config.yaml
n_head: 10
d_mlp: 640
vocab_size: 4901
rope_fraction: 0.25
dataset: "wikipedia_en"
Each number is 500 + 40 x the weight over its row's rms, rounded and kept within 0 to 999. Layers, rows and columns count from 0. Numbers have three digits each. The size before them is the row's rms in percent of the matrix's.

# up: layer 4 MLP up, 640x160, rms 0.11, rows 239-281, columns 0-159
# down: layer 4 MLP down (transposed), 640x160, rms 0.099, rows 239-280, columns 0-159
up239 087:535451582515511585472505505475530503521433502487522513457523485504554484520453515575503556407522566465578460526543472511481513507584509535502442506502536490438515472456488422466495498539452518494501499491519523500569447501516527573528479521469505463461514424460475455559476493558483480556450479515489534517516510526479533535552510443480544470509531537472468509489519477463447413394483402480470505533497470559401561420542511528532554536529475502489495497563416498502531525526494421
down239 087:476522443457477404520474458521435505464539480522491536536513537498490522471574456422530463669455454562465511506473505485512460507444481451513579518516466528566499510550491568520465500514506484540503500499485481514421531517474492443482534493520524531481475586550533559459484482425533496468567525462484477482476477503531466480479505551505452553479452465534539502487517538521512553566535587469528525465515535426575455544480453459475423478459543510514484470436578491501488483493499560
up240 092:527481532517498511490408552478508478487451541423496552416496439453505476492570493538521496477472535578483491470525529452528562505536459429533410473473506553484477541514537511531484444439472517435474529497493534497511496482488583487437537487513528430421510526519544470506471516454519515512500511466537507587425539524534516487485490512414537473500479420472458501488501542457516502543554487370462481543470552554534484501470572564566490476547501537575493516479490488577461466508524561
down240 087:443509464425454461526572484502471551497491448605547439584521580531500529475421533525492468548519472428550519576448489540491446503455501541487548494494436459541456481451441491492498544497503479575507512528493450507460567505492475493586491518492498560548505500495490530493511506551498481457512545571464513435558463502474472516522491470574462525446488493531569508483503499515515481435401562579469501449543512475477589487509439434433500511486546473481525474516545514449469497505461477
up241 093:513538460508495498460561554522521464531522553495482494493470514514472554537604489503479535527496499496508480543522477493499435460420577517497532519485492471481521529493482483513530567502505462566441470534481439468580435488474485560438536503460430549454494475513515605525519538490409503518468445551446488400454467508433466451543499464502490560533507433503478536569466478516503483454483499512491574488457440516521498380510559541479490555463543495449498529538569484508562568467534481
down241 093:488504538490505491536408476464452495505429482459513533529554460475544470447412504478551491472490486543454507472459520497525534592522443473576468455486484546503485492549493522414479457504431560456536537519557531547479491479502504477567511498612568444519491525481507431500475471501605522414539554443550525570498557491529522523452469493506512454441489527489488501470543560421550504497502491499506446544530543497446505585506456474507501445528489507493538500475457504495428436567492538
up242 096:557410527489416478424463478505516491442470458584530522521485449562566452481527528485543545484455521480485534543559519491520482515531558425544553430484484553456487433472523457522576496527604533460439465542445552527485448510503508470501565571481535521474464465476529535464519550502567524472444495429530466520441517490481522525462491378557467545462526554598511505489518481456505483553571483482463529478449482475508510509465516487523498481463476517490494559504546482493476533480527496
down242 095:609467533513438486461516464498531463496477469555544496537494449548505452481485550481578556488514493425521502549548544475503467587504500479519452468494487569510565482509530420470556511483593524483352477539481546471480560475502520509456553533502511479435439514505478566462501502446578537478477520524529472471459541532513516518447519424508424536476466534551474505476474466439489539489545515510485492492485523478569527542454556514447522475501457481474496559467461501417444481483453464
up243 104:528460570545444432457420540498473497552466444488546441476505467504491472550475477551481533510490428473498507554495463524545555545485594471495502457509473517473537504510486503406501478426512524469468450481518527461541434577498487487471539468502435464472477549513518475511525575541540499471529537439471488506530554511526460542484474519499461479528471614563506478470452477563458482504459495525577507555420527571462463440527445519494492477508425458571566478523560488533451466515547541
down243 102:506468461506584504549489467498471356401490528516510534549520548504479493501585458437469486543572409537555526528446506526511452456451528535475440501461520505520477512512481483563465414545533459486545501481482485563541548485538464566544521537515533482453450583452501471557554430462529572610519445521473546497507507492471519497470492492515474525481460477445528451544495540474505509496530535511474509489494480468466520520533530490465483452600554496510464454441511505508517517465459461
up244 092:519521505475471528454476486482402479474471477547550520496524422500571558508514560472512538519448500552456514471484511434513505525467504428496492517482492470419493440465557441489431416417596506454520519563529546518464538519492561489512501472450557457476427514522553489471494545469522487480518458464516520527504542551505590519480484510535500547484469514501446475507509535500523444490569468508463505548398501538476557486450533503573476497502520554502522476575464591581531410518488474
down244 086:534473533532513455525439500550549519566474527517448463496443552545489446478402486506554423532507451465539493494514542562520517465553462576519528417505517506544475555478486566518497498618475487466473487463474482491501488467515500516516532522567496508505554559517440465549525437577490526521482590507505491465473452496502466446495523469443472529544546509419554512510517442457514491514492553490505490466557521465536463529513466488405524486543459446484536459458602410454453499463517522
up245 110:502575544580441458478514502442480461528533462488491580551513483557531405520490462489479575509517509442542481542488497444519574529517485416518476482434505518519591468502503423468509543411528490518468386536504500542526523509458515504522531521536500473445519500505519517460504530471532479478507443505520425494489470498470531497498479453512453517526522562571435493433525516510427490556564449480516523527441547515454539496457468413505498466488441520529457577537436483509495480514584457
down245 117:492602541539489536517532435418553486559569543433460536513546480483543462536507443481481506480510464471501448449485499493514580497446448494501530484453533505523578467452555439508553489432500416526418468570532478495539538517499475483452509517493430472525527444498518515400465492476509487547587521516477468497486559455506490405540491512550447533508556508535487533440472519590498506517522518507443471559449525547466506565490539470530462492517541528479465512557436529475500454496530482
up246 118:579416549533488448568457457485444490509520451511504559489484501481516486507453542515487487567547527495536574481439494509422482493543509507486549457443530397578465536443519474482481454530534409442440480557394511537450545480434474543475501515485515481518518444528548500482517530538498458460462452435558475526498522478549518480455526527476531550492526529536452498537469531482443480472410546482517533507441560544593502547506545523513518558490530468506502513540524559492534468549545512
down246 119:508514407469509499399478514500525520441463480489507510440471588472502513571546516557474485519417519547447476526535484472538475467506525495504425518536494599435568554500424523491530509476485545551479520436560489494546437522545504444532465513559491518481491546488495484509532482563475520468528568579534528506537543475427512533573499523569496455545494461555494534503525449529504430457463446464469529500505467492472577413493428485459499431481471539462509558476477507509473552452499483
up247 097:493525458523541446448449449495484471469466470534501578462479537505537502499521456517475473535536559474519457485537490481470437480478429501414499450481463491483488438472529459490477586461486429500501486549465476523533543552570522551394516515552483501483432434525528469518522499569563555506439515590533501513479496512431478559419548497561561536458495494494505540514493520469496432406520505482453560562456537501567491555506500460590518484499491526485470507469460486512597498493516546
down247 094:530426531468469510548548568485547523573536502422530399498500549572445520462509535473537566480458496497534513465510517467531482545506448559592519510480481484553495525518512538468573457539517543438432578521511517484471530504459479457559455496451507451443505543478444521496531503459472435486574554405461486503480484480541541465540472511462433455535533562552509465420479465473482532502500455497540471491536467477425516462505574541480459532502545504544508478458470526508427476547499461
up248 100:497481478459485502468495477444443403502532440549499581539481543532546511467407430535472476488443538466542461509544510485503479510578484447496494509539427494427485511450478508465437562522471504575521436504557575505449472561495473507582492478580501484491498448518517523429488520500459523496455476515557491527524426501494458493555549404489486524468460540509444530572538553487403484505535516442522565528479531525527476507476501565471473487446531558519518547545487462532543530507497546
down248 099:550553456552525533501562497497517562553491502461551465467454506483448488464585478517527506535483509546469533397531477487505529539462545580512447456451545478513542493571536474563497485453515495404444537495477456548500541505541526471516531507462462520578513470487532516567490473485496495574548426439524534563555482472443478455443433553501425475516514472563573489446464491520497565470467474543431455485588468506496525477526473480472519465510467490512529467473501556421473440483504534
up249 096:513525514557455527452448505559473441539469479508517545496547474523480483421540477511521473524499444521492523533484517443517491558461532498541514483430525537438536511552527496407485441488504566516492468453559485541542506579486531522530549452596463571489547514492454484374503560501473496468509503494474498493449481512497479511490509508499483501448506430495448502525531470492495512606460467539503516515440425573454515578528446468527541419474443482526510521525631510491551459462525497
down249 087:479467485490549486538516498480456548456527552475471476580483488494526519502488496535494571522488570507500422516555525542519533463525436492505473507554454465584530442491479455467489524519501434470530557495484490418433520364584468505479527521514538425466443538509498512551510480469532476522525543519538501508515554524491503478500478544527501428553485523451519466495490462518484499370563550484514404523574491441482517460512594507464470580536553473498541487518424471476477478503493457
up250 101:497499479477495470565448508517503517467520454505450437473554537539434479567452504527520523546549546533515495505475477508459481492548552508440476496466498483455470477446555555501516410529462539429467524530514558462538504499508469591487487489546459527465547556495531575456548493481455464513440455558508387501499443506554446539557558442503495499469530480491537418484442490527435462647492481540488493480533479482507465538509451541465547539490465521465467578438472506531513492479515448
down250 101:528498508506472531390499432499507497552457497494557587502437486484534500437536483505436493516506470445466568512536499492526564482457490513483499494523443481556513551478420480488502580457518484571504478511469443508502437472498549440451531457463571468499463492484466410496488540522524539492572534446512602527470539489471548466469413526465473497542530490487468598486575469501566483383538546463556493511461551519448521498489535472494503460499550486534551452549524509480517498475496542
up251 088:491485518525441506506489477545433545498476471492473542462554450526448536462474541524499468440556485528544488488493508492506447504524474429473501490522430564542467519516539493523537512471485475452503529533507577496459470534493573492546490446544398539448564582551523479486512541433565492520493544461538570594522439450523537472469478499554437501445457562499442388464455520519555501426503570546500458484534482460530475478567441521499580432520499546511487475507473481544523488529524483
down251 084:479510496496542496488522513476522513483514507501538449550466543506561462538510429487496523553459506461447551477483482515547553503495516600506480475485562398477551498416492458460460483522489521551493515478521391502510520509502436479446550560475582452552484451476531494498490479576452516468534432515527439458477576519453465525511549536412529486548539452459567613470574523463480473580467484497474507461496472507484576478475580479483419529480489487540506518524490519483470559464496494
up252 098:448472477512451489440547462447458495477416506485537527521540498551453501450588450481478535508508563486492545505489604477504525527524502496485486488405469582460471504526477459426491515509459532568509488451534510592499433536493579492509527505518448511481456471522551469515456581522531589533463571488466544547497513523513488510533462464460462559478440539510514578508530511445531448481491493438475481518520444510464519443548460575472524459431517494443446544519548526500562471496519562
down252 086:543508492523547534530461501532533471523546497508469482473423537525489552458456506528497420499467483542472436493579442465550520474526501491522477512584457465541524516512537546550458525475565495423449433548496485478594492538502439491516565517507552487536493509534438518533495429383534428476524390523503441510469482486511498519451517500561548471466543393521459470477546522440457555489515516481499520465498597493544452511450551510442436491537485479506544467506528453506475524501478498
up253 101:562480491488504534475555503514464533446537522479501513505454448448509525481439498480514484507455480468478548446544508520542458441527413557523489432451505456481495508462495515577445539496560469450486469524502493524483526465529445511477492498566458464514550496482464548475535511489426443580457574480541568442549490409511535518477562467541557475450589557464449545498481499511485539477480370522496534468508432480537537438511475507534498562543526491536493536522500512472437480543587567
down253 103:452540538484464480515420511480540438502472427480537511512481505541478534557536537499422531465516516501493459568482509492520486562504605420492503519547501557532527494502442444427505467506475534506556508474519548484491469558441519483579554528471482534501535509502458443500482533497608607435531402488501474491515490570462505508560410523457444501507464473560531501540481541463505420512492525507544520508484519550502517511513472475462508444433477480432528476472474526576536496435448463
up254 107:512550447453508493438455452512459463535510454550458510511503455514557465498605567525519547535516486494496496545531481374441535471545493406512451472503422491449433495444542494520489528489548563561517501517463521523520532512475469502508554503526517509415494510535494541482560484466437490473502437492565468480529523520528479506460526475512498552479601458550468453457518512496517487553449535492490514502385528500479574548572541503528442494499526477558489606552507525495528497461465497
down254 105:491442557520485489534438547504506531478430550517576438504549474499472526476445391508481457529512530527515490439454550528596473495554572471481543523491523551542551518601458494509492494499483460471507462503498430494518532512490553485475525522544536537476504581507458566566418568603461514505504496499487557500525445491503494522557439505428460415519438557479534482545508535484486499466557473529472473504543493512422481450436453501496495466509437510467481509441464431502488544497521501
up255 105:504515439449481464460436451502488513508504504564491544441499493530472567418519516497509510493442558504461464510495504455527478463502582489491554455468452542542489499503428469461540596555463589500483471498459490548522468483441487450440521486589488535477518481472502613535510552517415503477472494592508486490524421502440465535490523473470541455516434513547447445473532511476506488513510558482503593503501574444597530539483478493543501551467461534530539538448482493568482482509502496
down255 102:472416531524587525587562570469517495558484509473510476516517500492521463536474490558489511520510470499605520486563443539437523572521502501484494570499516495487569480455546465499513407446505449516436574489483505453497566502527513558528423501425477500565488499488537404483522468416511452549525548435474482503472537481505476473480528472486529519544526463449516525485529472537437548513540469498487434553460400478447437489460528436518493470523502450468503494572510520472552495500488501
up256 115:524555526477480435481513485532478578466473484543501514489410500544543479516520489400484454563404465476455543574507481440533467542526488510497503537487534489467552490488512447491500494457482487432456450556521519495562444568557493448515519479525476491534547443565461547462558548535519403461427479442566529550489531424543501455459527448535544524481469557524469502556528478517493437462438506462535564489484572530458446466533537485462511506490509557552497511468552495520462495463540531
down256 117:484536453469507468507379490513392436507491522526588472502518473462441484491500555495536471430541539546482502528500494438427530474497543468486473506506482562496474491510574508557493593453564512487458435542543437505544414507550528515500553462557506415455514500502452422528440487518452511573520497532548544497447515450484597442515548556516513528567541545474489526522513485477473485512525457447457500438515474548528520447536524499482547460523545504441474494490545477497522508493521518
up257 084:487525499489472563478486470483446557489435550502460483490504430464536517472590408563515522512452488473459515493476540467517556490555486486509447492427470499469459562487427454492528489519531461482496467490519465535486543467499443489524530496505531402534510548522520492492487519433479559520501416517475399556491566463520562552474583535441464566560588554491491524449491531467468477507547429521569546511487547560420483514477499482494454511476415505500489552505521573506455524471493506
down257 075:513475500504495455477520546550537476491516467539551532506512528505463444494498591482522493566539454544508463510529489510409491538456455501538489464603492489510515479466581514543476487497440519539470496547487487482545474509540551514462451463520535572487505435476468467515491459577517403476501628517514571473495447524494454480538425489548524436385429494471560465531524505534530531487413564479456471497550487417534486464495494513518572489508564491457488487505522436468533473530486511
up258 106:566482533439512411413476493543474537485505501581455540488462375523522484487511465522555480539453541523510494526533522512544462501464525505504560463496489471457475425424490517449507497440608493475479478556480502490500508473520532548474524497484478617459503511543459537479545516474516439503470526439530500472485416495459520481510529473530493548491514547488429478593557547535491465459515530502540530537545466471554431443518590451491498441529451569495508528513518560490478488513561512
down258 101:539499484542526551531544495465456549581477483491527520481478512511466531497544539463441477489561535454564474437511528519542541507514507506500500574487549519591533572545504458574468507432481410514476424500503457518525505515554416522471533482470491437511544464520546502566487467551550554488528531471546520488475518468492541485394367472469536465470544484449439483437463504517520442561505529528463566473475497430549432498463464522503481488477495462524457449501524523423482491483537483
up259 093:500469471483493448470496526510501486527478488499548499508511450540510557488574440610420520526527556515468434491556430462442498510555538487511423510465500460500445432539580512484534500548478450545488456555483499466485433483503516486508561546497420480539477485509508594484522486448519512507486526510496465504524480497518536433434560410494410456542491555562535467477515468527561526508514596511472528489499573503511490477463472527549425446476509480536516514531416437472542574531484513
down259 085:471467474506481541528478558455517551501474528517476530479498539497540423488428520447566440476457437505545512513498550529575481493463490480479527474540461519507522552488425471517454441480494577471478484460504531564517550514517493518457455469493524535476559555467528386539537532506523516489510455478493526509472534531479466581597429616459554574456517446432502557467465533483464467494453445481492492529462444487503509569557480459471550559512448507449531510476553567505484437506535497
up260 094:484520476462479549456494458474540557573440478508529508544567482524496515508477475519442538511501536524519481471576475478486503495501430489483457473582463408493426451507543527460501495501454460575487501514489509502512470553517521496509613477584498438460527515526497543484609512388532505529394544494473540549489457531525522491444492428466397513523521532483543451432498531473529470456545516507466478523508512464473578495537470549509470511473476511517529596532533439507534538490530479
down260 086:505447472561492514523509553537443486439559442462493528469527555454535460457531560471510500549462437490456513562445543489481484457474509538451459518474512630528573517523443440535462527522561538394465496552478512526507503465529500509445432519457495550503455510489476515531409497641477530518605435508520502465495517494491473534544526547478534525500495440472518513518528489501489500562491523468488484470521521531493447528439516514530483547515506478508517449465491561507512386534493465
up261 117:467492494521478528478459503443483479517413518560521499517577508535541431526486536499538566458501519534557526546512463478459511467507473379590543424507456447556572479519495401483520473437436529425514427519468511437503519515423504516526548507523529435422462544539554536560513552466510519479454428466522498560490434487521491522526538491521521514434533471566482477459496516504526473428544542479491553543484474547509517522443472502505425523514443502481514525495506480539535505521567516
down261 125:477549549516487464486471524471481512431490469576504501487510474549478509498461462506552434502508512447490514521515452571516494489475512534576466483508496458483504444495495480428438526461507481460757499531490524444469526535428485494542545450496502442531524563574514538506541514533448531435551526442497537502471504485503481421495484453477541489460463487549495439455530465479496454584519527491546510557477514490550502533498512512490517524552547506514472544500533513464492533530501522
up262 097:480407432501539473508436455578484428498443489580522520442520566523551543560513554494481561461471535407521465475473486528439457562503503483493562464459466509468476511505456516457475571614460565441524563501502489476491459537556540617522468537539491540473417548539542567516502528495481515463486481529506507485488490533466507508485488485504475465531468502518538454516461416482505497532515436491422500501531519459504520503533530508538487510502444504556454487536472497510416418464490504
down262 101:510551536480440466494522539418492594512561480491523522529538451454421509443469455494521459537547505598506533566504482434571558494520535504522441531574576521515495474494557476525499450405539473504456451467475513515525576451480495368495532471473482468522607452451467427506535437486459507530515513445464460522485456484534493475518478491487489502458484496493466508490507610504493464451485573521579544492489477502500460487505474509475481497479551469490522532497533524519543533547522458
up263 103:529462547483517517559462472431483538492526482536510477470462554539460469473408595427533502486549529522503540475508496518527480500534489501474487517521573515527467466446531496524422456547580456518457437531481491448539478505462456491508500485465528476537510444507494506555564511488466500504499408453616559484489497497566507482509432478514461496423458540445468536490533491516498473475423548481453570471471543453539443553471492577495507569488530446481515487541538590451590491519531545
down263 111:426528427540487465441533528554499441487468490496512553526537439449540533550569441549484500550476470500484491507483510478460519518460496511511546478459418472444546543525476522470591551465425528515573541460515481549477480512554521474489517537545473524452518569517497523459457487555491480436480574563422482491596535491450459530507556550493512515586547462541519457530475538509489506551532449519514463539508450531458533424504510434467454437535490534524487513475489428517412486483459471
up264 097:514532346507453481488520548471454501467448546511476507460529437533496553449606459521484567541514547536527512508489478452497505498438609496532487470498459408518490513505521502415475503563528480620496503481519439526529486479496524551485477507508535487497477433529492585492472484463560542435456506494470424509481509523498497518529554400482490515477575492526551580506533514495447500520605522460509517567474502474488483503553534512531506495498499529479507508513529507575530475458490490
down264 101:482443636448516482496519505527489484504534466484545541513478561479532449572424520530528436443464463520500473534512467558480483556601438490491495485488500562483522512490496498535502513448502539403497490525492575480543561555576518464506568500508483525455521552459522463522523507537495444596549522461493565474510482513465486533476484572501466464545462478460474408510428520448541482510390492536500566444482511495480513473456457455452453493514521474505463556460474494423506490501521523
up265 089:476456487522438434457520529519403493513453485538505519525535524502509538503541430485519513425500534493530528508483439470473514538496497485520470515494478493500548524497517508482503478432473519620523567453548509545500423536443501522600551460484525512462501533540518499563487474486440440453474505505518486534485436555470441480533487480430468501542470420559498538441537537537499556551459509487551464461473612485414477474497511528478468529504462467483500553516513498534537549621491595
down265 085:526524505477556564561487486499542447512512515482510520520535509539461519476477563497507529575503507546475485472523538481576485485542497520460494474466519523537457503483526486495492534551475496397453489522431507449469537469527509526445487589517494460522510509449518525394508568468571566555487451495477472486473519483524547511475547508545501519482526533444529471579481433423525401455546475489455589527523415517573516491477514502504521504478522507538526449488478487466448475367519392
up266 091:476518529543543580443560445476492534499460405535526491501503494475446458524460380454543507497560543541490493535461498432556473513536429479550462486556503558452502528524486527538464462467523514469489520528484454477611553488563533567536492529529434505439555518503425458497517474507489495511471475499446407472476432469481534438472559547472482470475570513543449482472509470470563475481491483554516534484591563483469521446499535509564533487496510482511524533512492514468538446474555545
down266 089:536511442483474436491436521542528448498526570462494490527474465575574488494513620526527483465467412503509517461527512564452563463490550481445497518488470438525520457526520521469493603528517490521495470518528592539410492497437475499477507473473533501523493496523566503493458525488503485464451515462550571495514481515513462535516457447543568513494443484399506567529528505519484475501509583439471407501463472524513475561493485529421468514479448494486514465483604500544524550535458517
up267 094:491557471544518531484519494502428527548486530558509513470545447517572505552522446464443487461451549568497545541526535444535453472519510501455531473475503527515525478501441430561499500416498452424509488475525470592588421538496455476545547443545541479504566427486497481505453534496526511489474541471466549515484480525469484507434449516483461517529526525524444508502443559540585489453465439520499567461526474579453509455500496547489497495467495438512522476537543541467425402527554474
down267 088:525515540482468440487489445479557456555507526467523490529472529546426499449497525496534474511458498421450398473503474480470490518488500464551455508546585470496537510545527500513492487613530548532416475517519504407503553432480556500442458562447459483480466525539528482514524465552465506538508483491509521486504486481544500493515528491503464488465503488575560449487581488439427518561562580471501448564482529457601485547502536456519450471509551577507493499452485488499563524438474453
up268 096:526523457464476472488504534571485514489489523464502482447485447479504449410485512536514464536503534485527584491490577491580452509515569554495439455515470503563462533509590534471506474490517505473485481518503602530501508568551532529523471486446492489460529543544505465478452514570489443525445421457526524463502453591523579479496541442482505458408456461561487524458487480470543471491454517408558573490539517422532517496523462499464473528456471450544551543505498490482478428524510443
down268 082:536536499519475520493527462495557477509530429477506469496518514520522501574541447459572525467487526518460498413516503494514449553506485477527547498473499517434557438490489490598458522509586469490557476532458460452484451513389530460451560482566458503544475464533468550494527545561547567469492565515489473510532524464511475536437469521583417520523568535445496461508449559532505545536488477524461446405489546554452527492492506521500466440555517537512435495461483432435478526495483529
up269 085:464560580511488471467429490516495477494422461458505504467503469521514462491499426619532552491460517484528459454533454527488557510601545474485474465542467583515446505550608493462538485492478558506473442536546537472535444485438531501526562467551446424432479587450458513458546501454553540509481482464502500546504560467520537498510486482494526502531472470516520533461539519507481489552530505519525504482517568510493512555431476554612446447511485463512531542466497491490529451439487489
down269 074:548415473483523511512552511482499538562498517552473538523482549433473522487484528429462430525548524557491551574476546479585422474418447525505514516450531413492534531487410514531437448483494439511495506481461442534460508512549466530488458510461553538531524494553538503549441504549458465494518527519501546452486481504504472517481538483505458474463526488454487506524505488484555520429442491450505570485518477566468477482542513430371538548513536516482492477513502536519472547559612479
up270 093:491443510514498524481525545486468468474512461529523491487567428542591482512438537502523549507479493504537480613494447529552511498519456493447466474462468516504498485488448470501449459543506476443494444462560475508538521509433502478535443535558552512478542464497530500562509500585490481532470568522528552404549431535475454512528432433504522539514567532582447504441519480565523501444548462508463533479500483556465529453555444462496493560451452499483539520497494441460500603526444551
down270 092:464535529490544475506476428505516533535485540494487551513434536507432510540570494510454450556515496493463543373528513479442483511496560483547566512492476509465501522554527525532537563495428536503477536513451476512479465505537502503502546502480506476503454541508475537505481525412481472480533427485473454560495533431484488501501641561497447490496464471456570479586503546413477479528461507478516489516527466441527507518439587553479492383510536490504513493500531506547509417469568490
up271 107:479460469524514450493521480510445533520459466578503564473515461600541504470474524454571538500498516514502482485554398515486530515485504442531568438506473473427517485487475481480527497512468452469530468531499593533479527499487457538468504521466523505482477398538562529481525540478409436459454501464442517494466486500499480547413548423543534526492536474472480461583477552469431492425577477446492510502479490515497495496454527450513527507458460612520491540550570503533513481537535571
down271 115:595457507494454489434524497544507474480471537528455524535473588485478416469465513459480411515541395472480508455519508454552517447525496527566519507500523523508537494511481475439541512457501541455553553539415495456441491526536544480585478457488473490539505473553502536449505535551493514470548492464463588476598520520473479483488515420553431548424514547468448555506486438519508463451496529500519515505440516555518450513533486540488618513534504514510467519467552527531469527466490484
up272 075:553535516572434478448436426479450461498515457510500529502462466517536414480492513527540535467499528510565540569496462451519504510588420436589497451525423534449520508509450491422533489473588461500387445542481518542527488544507525538478549541513515476445506465488500529474528544519494531483448413511535524512448474477476484517499539445514502509455536550579452513455468498471441447535500558526501552512473491520536537496496499437510487528476441523582515577484511482541474504544535538
down272 089:614524522562451464466433397485457482510515499503484483522501443508570429460492508490531512472506520502526554546477476437534520529531432452560490460543495536463555503500517516422549448460574464500299453533482525534496510508518515514455539525500521477472503481505479532475507571505495540487454431497526484492443502482500504483543522469500505506469537543588453517473483476474457442519536586497516535525497511512540501535478502463543545511485404516510511540489481512526447486586522522
up273 090:499550562508453483496463470531474452560397506468481539490551511469464506483537513505514501522443488463506515523500454488381538478487574545499439471550473511502462545477456499425539549466519487425500495503524479462460502502478534531550523520507606480452446559461563498424465503557452506547530469482525477439489476549535424437509461466525520572526478543489592543474496491518444528533489516549460540536468537546476524498506462457521465527503494527449507522545642460559541482479490523
down273 093:492457443513538462513501523478527523429586492521508422512480532562549468497483476471492512499522574518495476474499560497623468534476452462492545517438518484504519451490567492569452450564490493504506486552481506494554492535555451519451516473499409506534586459558445517558506518449549484464456511523477513561511525477512539518482494524501458469471490454550388478515486523488540425523492463444540490413569424457503498505493529559467558470489516483581473499465398535486464465524523495
up274 081:434519454521509525501499524446506494583509496473535532439514432535469548560535549529513525561523516533487616473517540503444443488545423493478483499496424545500505487490542558515538518528452513542546519551507483490481502492480448505471585541512524478499524487510485572469534539381498485511489467512476596448515503457488510518439438464434452496479494527487459512529474535403499481470455412493510464476532497559473475388517519564519481546431499469552519462497491568499547482482562450
down274 075:537480544516431504493475505534474524464494485570485463562507540461498461454490436505468493443440510446475415570464463528556542509474563512526514553493540469512489510533461437478443506448513460431499466481517544520542500561517569501534428457532494513465495492518504426537466482611533536474475503493532428556486522512439477534566550465582577547472493429483546504421494447546466512533523534485479548525484529494512503544480477460444548492530461539445491564515549397512492498539441537
up275 098:582528509476447401458478413536463462533495462504459555440569526501513478503476444488535527510458514437559497605515493447467461545523588457507538393438585476547571558499540444453551477466564519465437505559464530536532525514483552463502537434479541511499461519549535500469464534508475511491459471453494509509469515489514480463494527518482500484513524551533501519525540507481469491547476455492534494500416546557481467433504524491458569458501438519541504565508516510517514475563545562
down275 100:596501506540507471480429475464477518544532478513515549511532506470506507557488477520514495582498512461571466550510581486484433493484504414515548455511455493550591542528470485423546435518522474546448446508517477560525508431465494449473537436463520491589448572515447516455463507549470582427444460447519471484505483531520509448453454482498530478505533528486410496506517509549502508556503507469497468502417565538530500471512511545505505460584449552478466518559502525490483530520430559
up276 095:495492492573461541482476461470510460538462473503439531494501518558498566489516528559543447494568540476509488504481495507464560451583507479481523429437479478540460523578540503476581513528525510535487517515466464453407511461413556517555532528471474465442443562494600419487470517509485506487503531519453390487507545467462437494595503512479500557533503465525530545396553498506522528466565572509517481541470419505476473512508522542514453500505509478533496520488532507543516464463475424
down276 091:522508527424553426511474512536437512493537517512541461506488501441488430511478501459470539481411517508514504523498521486498447559428474480550474572516502544447485505430447461477467508472501490490573507497549533500581502510590469496443481467564537535520576462514403575500537527515538489507485425487566567490478460526527555453476504470506457464493509532506459409587473519517486448557484384481527545456563580500537494487496467513502580490507462555495488500503481490494482540532540540
up277 099:469453444446509509447391442538465529554529512525497504524495509479540558469523533501541533536477508552523495471481485479522530500551541498555515484547415475510466446439475525457492453619546559485524507569420553588450507446510572508518550518548432498406508513508518547490512523491489577537470381492475467516518419478459540556478490486480438527516504489466481470502489496514470517515557468542451537480469531521493492561466558500544484429519468471488455547479487539574476483486535475
down277 095:554511529557543482521589523482523457497473470504486478490483480476452457535425430442487500477557515435485487584540482490466529498476464474467469533461554529506549543543528470513549519358470430483458501404559411481554500549514459494491510457491541522556463502480457466502531493551488452498538593512555506515445573413505495426522507549448511442544562504522476546549503494505558493532489518478537485514559495492536507429522459515500498594475478561518525508511497452477496447492513500
up278 093:493487484550462510460425433531515507524412477514532483472434513475491509482477537532545522512466597502438551485526455527487555485576544530467445509468496423447507548476507509458491522528432458462492513543518499528457542495536515519505537504493561488532527424508559468458476554539481534497429520551475509468458503428577549481512573486483449461536508509505463559550524450457448471498494484440417464484507506518550524505513531499526438479444599498493577547474545505366512503541493555
down278 101:516515506472486513549522545435456508495599518477491473505495462507513476510537470453478576507553471563458481531482518438550445503468480498504543465556490500571527445512522505490490449433568492597468477469495475499492473464486513457430581509511495548469547548486458518554495493385554497477541507484571421533516504532381520537492405479516509483499496485503559467426484518534539537504494528569547516502537534461496502481486493478491517587460421503515450509512498454619493460445503524
up279 104:607545543533549491447503508514466562440444446595485508492501520492538454455476551487521483502479474545500529555557551475480441476494487545503534468528460521452526436459523480488486423420487512449467466521481522537510539531503471519456492484538465464492461510494491590472520583429474478487493472419545505516503443486474425524436599502524452490482586502449492484549489530542492436457495470482512546506522462484513452474574536492484571475485386567512498533563543514509454530526529492
down279 096:576481493540595507462508571477529623513533462527501469524463508470520512475511542461454520546481501547494494470561537509471513545516466491475551502526496564498510448529500486425502467465430426495371492443533486530513490552474483474529525469531472423550448509533455522496489480469496513504568520466478485538499514540488491467475492535543473546527605526441512483478517448520517485452528419449534512458424515494495441497518609506509601525495485498535504411483498501454418515470460496
up280 083:481522518448434448528488437461494462488497584504532513457550442501459512468479607562533508506438508513452555522598536422482440486492473458437448514564507498442485475540483531569497537522467498571517495487542521540455456519504515516562543532517480533408501523553494480563527476357535465505507490500477430497501521528487508502421422463550535528523483522439524523448467529497509453569484517535549503576559475483464485508499529456521428489549497458524503521524529512542521510468490467
down280 083:510472507552533534467469580530470542512473387501474507466438552509525491525544412473457531452526524488529449479449469571554560530521548537557541468471491539531487547478517490444487433479526536408511526553468470433537525513483514463408475493500497487591534484449519537450496555667496501462493509514499517470470503503501516496557593523458476500488497483559489495537535456491494526487538479443413538401476503504544506481506484516486581512445520491467480496482491490464487493505531527
up281 100:510493490502466484505448420531529517508493523520488538501510531557548501535478464525526488465494491487486543439485504454494595511489530444418546504390486525496415519562553482609505514472500441517504465474542472512429463540481480417545497538530534582574522450534591452492565550471431502509440383534514521511432485505485534507540505511520453445530571520537438580540521443460518501502514477470522509456522466488481492549447505513462508469468527513476533487500498486430522489488573530